Part of a small language model's weights: 8 layers.
Each number is 500 + 40 x the weight over its row's rms, rounded and kept within 0 to 999. Layers, rows and columns count from 0. Numbers have three digits each. The size before them is the row's rms in percent of the matrix's.

# layer 3 MLP down (transposed), 512x128, rms 0.224, rows 179-204, columns 0-127
094:502516546595542496500516499636540508452455500501525484430541521459446523545498537502474516584531448517539530488418500511415477548473487498499437526522494514486481456480466465526469512474515499539486447456543519473473480492496486486550457448547547497550533499411587556461487441495475473490420505447555493584512461513439533497438471490486568551513528498462510468530465490467550514429471
116:522520470537533436512478562573574485547470497565499490497553523464349478537484551526494550533564487510552527472474498468530474551582439544514489510437506525527513493467462517515469522458501540488510522491490513489431533496502505437479535547520503498516529554553564477515468474490536523448422404498541581524440571551506513446524449486487505479528545555496503443485539536539422495518526
111:454477495515525503553467500463555476489514525524507528486460474458526523529464506556548474486524483504431545499517516603502447473467550526442428498483476510511409535546594548497485491463544495501430585389544472494533507528493543503540456475546467499470572503502478586536595527479536435487528474492490501467592511501491587448538490538452522559471476519489470493467539530513470517476569
105:478567535517539538510526531501446538471496492480497512444513473492511499446485537524565493426535478528501477457532458502532519441482453501505525525535542489450519475473471454535449519504438483523476449487507576503519535539469504453475518497504493569521582594521557460571586610527445582447568583504468479507518502541464573434460500425504439514447449526508521544464498472496476507445543
097:473543441513452573537488498456533463512495486513526498470509554463462587471483524485482498501541416483527490530541526538505491440535544479482491500549549523501489523515571521510479463470559489541574506513476493546533534479608532504474513480431449469433468486567455465540497526489469549546574580487479559522532449576512568505469556472476546544541481495484557509539525493599585471481434
110:524433489474501463514592446505506523525508641506486532444469518518540451486462465518536450509469567439477515538492494486515475471455466495455449567533526551585563484424551496505433510528551500511517511567509531558493488522498468519567499510541454439550492543505541507494505448517500485531575517551522503420459540530479451505461503560501470515468557425513450520508455509424461520434517
084:490498496579478505537548488519426506515487521606446501434487550478442476452511510402502551526505535494528519480485516462466469489516555490501502408500456524490510508523463542533496520537500547515467505441520474446587413469543553505522450527555491492478535500560493527439389520461502413480442497489525473525467463548510513503474489457560558486461486490444562604474488456486483443512520
092:508530494536489477554440453456548540553402509512517509466489485509519577587459570516545525567503517488492517482505404395487518538484491473468419473468495491471586475465554566482498485491492551553592485520519495511500466452539495473462499499521421498568489448521562458543512474493577433429494490521454564447463499450541489464447506460526467485503485522445541527483513457481514496510496
097:497465515526544406492513485500514446493543467486470414536494505536521494505459508470477593547449507475501521542413447503533524596520537435467484486455548492510486525561479420539444557501505525450508519505467482590531510456485436530466500528534478480477496546568566485447510523472447515520457497551472530539450439483515525525531440494479484563491491506460474561523514549509420611554521
109:482535501513506422578581617600519471544431512515519486536550499554500535464389537558436535441512452579497528472519448455567477466506488522506443483514434457523495500484440520525464491505481506423542514503503479492523512528483505536424492452431560550526517506547588556528475517552498556473504448562537494553479512509477494464500479486502526487501484534510515475459471489523472460463481
122:511482483516485546507488482513450479494490485472479496409548561491513528504564471492540437482456609424489524461584462521491476489510532462463556464473519490547494487444494500469557515576530558509553501477525524480526542486509471436484447418502428490477454471508522517476532514452516532571483483487464439374435503409481471517452452508426525457522515556505536583534500499550532466503510
105:501518420535474457513545513435574489530505596499485564448521478513607541510485528480527540477536498552520498509577508434459556501476496481507522395464471534468540461417445502517558479489489541527485493495513493511544484520503529495472497522541423512490568515521506465409450567537532475551456478517453490453476616481488552490576448461470457518499557484444494487474505497451515496463512
104:537448507504495492500406550492562515595568520499490463476538505546509549525495478489514445634478514492444444516487499520500451535466503483522510518518556501518549523564497472469555552465547547505478533467459551523490505463461538405477497450405518449531513511482429533505507507436516472521431509509478556579532555462498479462529474540448463528455554483548461504489560470414497481462518
102:481568496415475479481420526412506465534507566479536479539405474443446553538495513500580493518528467507507476452551458463444470520459540463512486552456522504551535522510515497468522418437468460574571474483499509481468477527469510485554511512517531480494544429487498481519536521460497454483512518524511537475465468514648505469460481511427501497481509549463524422540479528537509482477593
101:511464487497509536536502558525497533491548650457440481533515501497517471492436494448548547509572472502499510526449480512514495497461546550545441469568574555460483497604492469394541449452490553527468553544545442479447566538432510527468492500513494479488498475492482533546515524491481471503433518499464521509514489498464450526499488478471435527474529408519442565491525525502437484470561
084:453496462533510498457501444503430411433527508522527498489522489457500515484475459433466453463492510491575434453479468546446444499507466530403508491475452553442596585440506475505522580460536531475463456524490494515553543517485521552545455500595509568503498542510532474491482456505517459547456465527460492463504524497559565521585552547486521445518530516544471545465464482497514468551467
094:483485457419515476461499450468509521439528437463502431603489467517456465469553477559503511541506498499526519493417547422493542495506510531533522488486510512470524500546495471467479506566531556541425474493566466473491507469477483484467492530453505469568455499503431473512502463548484513466473423508472542434543533537426476471548439511504483479514471552470470538576515562374568433522473
099:552455507516520574496472530528507449482529527498559484476478502436489492476534483535500481413473543502406493532507503479475454402364474443503463514519526492470510410522484491554534513512533532509428481454441526593458545401518516498449471529473465462497491562522447508512516479548484500486504523474549504520629579479557458462533510491510480536493497504494486555548523518482507518507453
090:543501533565464566557554515544506488438541504489457499558477398515443465498493462466497465459526462511566483512504527518485424474516478459572402484462488524517511478481523480519458465473444555481513434563571556449489530492421524469545563436502550473468472494565474491436522512534502474479565421513473489496508473518547451469528420465506494512491527482508541492447530450560528541535577
100:486502527431488514463546469507483522477549492496412537519588501517509459446459439512425498508510498476501533481517491510537525605476545432541524542523468529471516508509462525500518471518528487487538483510471477458440521506461492495405499515556488466496478459498472529563496536539534549560475533454501406550377503487450484563496433530543475545519464504389473521456545486507473584520571
093:489528425561494540473529504480529520541481428546440455463553460473533532475524518464503513540411471572499473522431491504502567455448500497474527469464453511450498510497493526528538492534541482543555519509542466479539380442530608546497582558413551469483578506477452480505498466535516473482436480474481432473530470462541481516526469528508498502532540483533496489541539530519583487460434
101:520519451466409488481482481494561509511520411534489499475456520543462486462432459556497495491506494508457470438603482478470536406530489517443551512534543508529449427507471473503498507410500495452516541436502369574416416505486533492567517498537476489480538480515490457462534472487493559499562481464537522482527500433480546534503541522468505512503449543456524529508516432540488462543498
120:509562539524516473487529490526509537455533587424548485504505541512425501525598545405520519476542561514442533523523492528487448489500565538441501469495492485549538551518549521519539428474452498540462516533497427502481560497486503454435504497506569478414570493504575520521578458500546459470469514507510476414537494446516446502510511421543511467477516456429444509465549506534474498507483
099:509473539547490526484512454442445545489494527539457471548539520511471507482487565472487520474508455433467485495482481430475565482609498535583484487497646502484480506507476509444498462464591495483570471446531551468506466494470499528490515514512570490512475522479403580509477472563489496492532449527492533564489494470545555432433487540446496455542498498515498452494458573487491475420509
093:451510524516529553440526524507470494388543544496529532513502537489450480537501510411448485517413556536550460549535480527566538569492556493489520457552488572473507420470496496494522533535467500478483463520450444517465505432493489531512466512552568584550550445476513555420507478441532486504510470487505456539547480468486553559497484534438533499494491445554470571462492501540515523483586
095:512534478548458466533507543579518431414423459421498487432480520499470440481504517483523523486470466498524479538548525505483454478602515450419489514550536505510454469526584555587470573387515559475522454474475488507550515477537516512598499478557475567496493470522490535474523496435550470529449536479445456519545499488461497521481493525478563467474497525546468503476442523505488522480483
# layer 3 MLP up, 512x128, rms 0.232, rows 180-204, columns 0-127
107:536515514485478496498497504525463435483425504416537469458410514477480498534546496513539529494505493473487469535546478520502502518463512524610546466469492444446544505503513490540525523499510491531458453556405479489512476500520453486503475464424569520469454537452503567528555531513540506469560567480567472472525480461521429489540418401474517548434523576479475496499427507441481580449470
102:510518468459470465537495499517480480530507475490511477441500501538496441499439484518497474483492539439427561483488480577491572440499478514504466504429455460532457516514570479508434533425561420480465534418473511498494493484496573459553509448491490545466515554488526487532526466557633497490482500513449529564517544500470520485594542528526527521511380521489483486538467553542508507514410
095:459485486489502503560442415519514485493459530486589441502577596456512486541522458544494523478452502404489538478457521608524522494519475438497557486538558472499566519404525469500471480555511559464497517516492458504493517495489467435482472541517512531517524475483498505490485500446532463558411472544516464473451510494558477479552536458568477518496604492513477506494617517474500524524525
125:534526479493497496480538550468579492529471551486432546510526550514480548451487482489400504552548470450481525469533505434591533512513464539485463549520507478470492493495455490530507577569439499516491462535500518502440439518414510531477485514467497441553527492480494549444508497578489522486493459492516522452533502413464526554531477535398439397458490488508446522477489538439538423499549
111:497420501474502478497429509513477572505502546513484606542512459521532505521512540542478492500578526487499524424540477430496543511558473532442467532509525524572460465526556475494430537504517461437526521556475531467445550532485568493504452459512586487514530597465495539501529478497448530521411487495506441518473474449433497532488492558486510462539472509590443545503489494462541411479532
085:484475510472427514458521453501519497494497538551424507507513466484483452478473453495468537488532444489467595504545494501474521517484547534484538461476508500542400521434458528488439483508522503517559496548476549437480486431515566489513426449571496508462484543505535478578553570472456507519523501475567524510545433508564477442529461427506504448543447527563490565513423532430430455478488
100:465442509470567481486553494528455469588586563470601498516431507496498525584465445440406453540486452436485498552497530536473485503493523540525534443541446515482565496485453502434454461498529477460479487511494534468465454508493475437486494514467553570432526486482498482478524487507431535546526431533505491549494572510478492494507566509519491443587508445535455463495510523436479461474489
084:515528414518505467472476554492493561493461466530442486485564568453514505516471453584488512483500528489497493473479508458481514526502548489490541450479593481429517522416533489504546528521564452556434494542474526540514445482428498540481417455435486491608481520519497484449538489485521485488481471468505539465548430535534519471544446487526471529491524552607533502406484559489489457437514
098:464481514508509491548502488552498493466516510518524509463502471536572497546493552522517502504490440516485533558479500425519437569447588551442456511494519513492449454468526512497543499512473586479450510504506417509488512463445549471510462465523478538546503421514502472592441511577489560561544442581424570433446457479500488479602439513492478486493514552546520491481542514497433499450483
115:534530532442495502503492535547435465472474555442542446507522520501444496524547518462512467518546450447488498424488508507519529493468546528474534504523554534525455549537504460555491478475530535428426551544543493432484471475534521478553490500471439559504574496441533511436585537488533493536518453506447523480402451517447471490603475555557497530469565450446521520453486546548483474445545
103:474464492482542501489520510538583474474461514550536569485476570481469504493443530515553551497486544499479413508559416512560483448488517434449400470500492519530498531531461549469477461480530567450394472446454508497509520436511459498528469509446515480483509490506518543448521438453506584564464509503517472576515510482476480454503465449534541486581506488499532575529494561564561529496459
104:519471492422577575506527466571506548469499568483484458465524481504516538481548558495524521512526423433528555498517439483568501530465506525425508547559497448429502539554539469469457534467575468481531519475513492522571455482475542512548456512506518550489445419430529484467503497507484447538446506558535514461452568534474504447548487510462527519425491518478578465498533471574555525488523
094:461475493442586472499503483477470528532536449521486451496492542518504471461454495452491547447474498587554486504583490517419496478556495472510456521539530489498493507489503518534575445555528510519561519538508517546559547474486483467472501453438501583536375474579507456493521489508515477584480469493486439539483423487435545510561477475454598488587487481493467513486463454500444499487498
102:476409557487450491463492459459464507530500553454582515558487561517511524458536469548540402521496493480506512494448491510511536468446515465560505498512504548538468581502536644587470493458506496500502528514500528447541473524443438460456526463467534414497458494480479459464472503485532500525479516533538566467566483552429447489588528489539513462433478502519513484480465490474494451508450
087:526520511462563458497473569498522543546433452508536453499503476535454470534498507528548441571481435495483501494476486512557516431464547486555528471521511503510520446544485485583507430456448493541456502507507536522496463486459498492507484489453499474443529493407494577446511448453560527515491507508534499424532500457416484516409467507494530536600420502587577481525557517524533433500510
093:537515520499489555478468502501422469580510566541511510483537514484534514521452398521458528415438544480511455533464456466534481464506442447509607513560568528468514500444508532586491457529486497527521481499533569485587496458448483488562488473525421454465457478539499575464487494497539458513455458460464488530410468500491444540508479514453489447551486551530508467513543445494497493543521
104:480529538512471530466546416493499543472519492486489501413490483451505435548465525568487476508495461519507561565559475523457516549519483485505497511474491486584541495455527473529537510511524500535439410480544476480558468570450496544546457521473461600524476453526570487510489494513489541543540491425451529475475544448559481472599474556494454473478501500524419541421451509579465479541528
094:429505480469478586486491514572564437463475456555513501450461504435459454503512490501530421522431389477480523512522516523574479531486489482567496462485463467470476540512479538413496509514563498520457518496535493542587577481442494471525476453511457485513443452549479477501526535542488559493510543496587507505573447497512587533511458487509482558473502548451478492440528575523480535484481
098:467419521497496496512540494491521413531426492489505464499529552495553499482438526471469500431478533474453484555506490473429462516525511525487573555537512457448493481509484486394419476519488538481458532553603479471506515539498482461512554488481571485536514520560467444473508488514514530601447464480534580580469461494525459548481488443538490464523486456466519454579498465426499507459557
105:516490440460557476551532421463588546533483468535454437520527461548525483473590484496495487456517456515565541494512502538553477456478478518459478539478432515454450548512420477442451477481493472514547480469499499475503420508453514498507561489416540551490573502437553519478483554518499521447498535504474485512493509389501557514458495582474470433480486518554506519557507481535539412467505
111:489537465521519520542587492517545534463515540536451470552513518489559515555508460475476496496495473496469532477508524392580536502550447528492604505487473581417512504507482532452498524524435564459500464490509412514516506501476464504460545400533551551514536490487508499522470466489518504502492393575505532503513520522507521582517491509481444449543500446471518479488460498454460454593576
116:446496492506478494479463524492502579466506543535398533470489430501463543518465443530484476508481507491539514468472433527543516521522482475530508532457473504533503478464388456466494527492443501537498490497480522476519483582506505498502427543586485538488537510519547520462516502489406547528526380492590589413444507489434517485489538461530458518582487558508493518481553481534447452503548
115:467487467495542508582430498515473534400543509504547599556440482458464467585449494513463476492529507532489491494494478486570464496554483419461443441506543587432528452507533506472517534460492530519546441601448430525468479509457467468501471500530483472500488506505463518508561510482501526516436422531517523483469534501389485489525499490514468477482515495554462491457428443491467508485564
106:416514479485529530499475489464503455513536575507501524423503476494515525429503466516541453481500469558450561480508515476466502444465525476469516533517532441471497495465510525525523431558488475631470472502505513545532486421537505476426562482516417428481508485477487492593436468465485535553470545567563514482468489495574507536501483456558531534575491514463505515517448547507569436539450
090:519473453435557489470505500512515529532421450584485561520488417474469434560463576528494513534466497501472532525463505502535526524461553507551494458448493476506575517459441511504470528497475587527465458515504469407528464431506443504463506526506501531531427524500489481545487497530521504542479439513486505501447497511492490502448462506547512466463581483518640531542547513427534471460583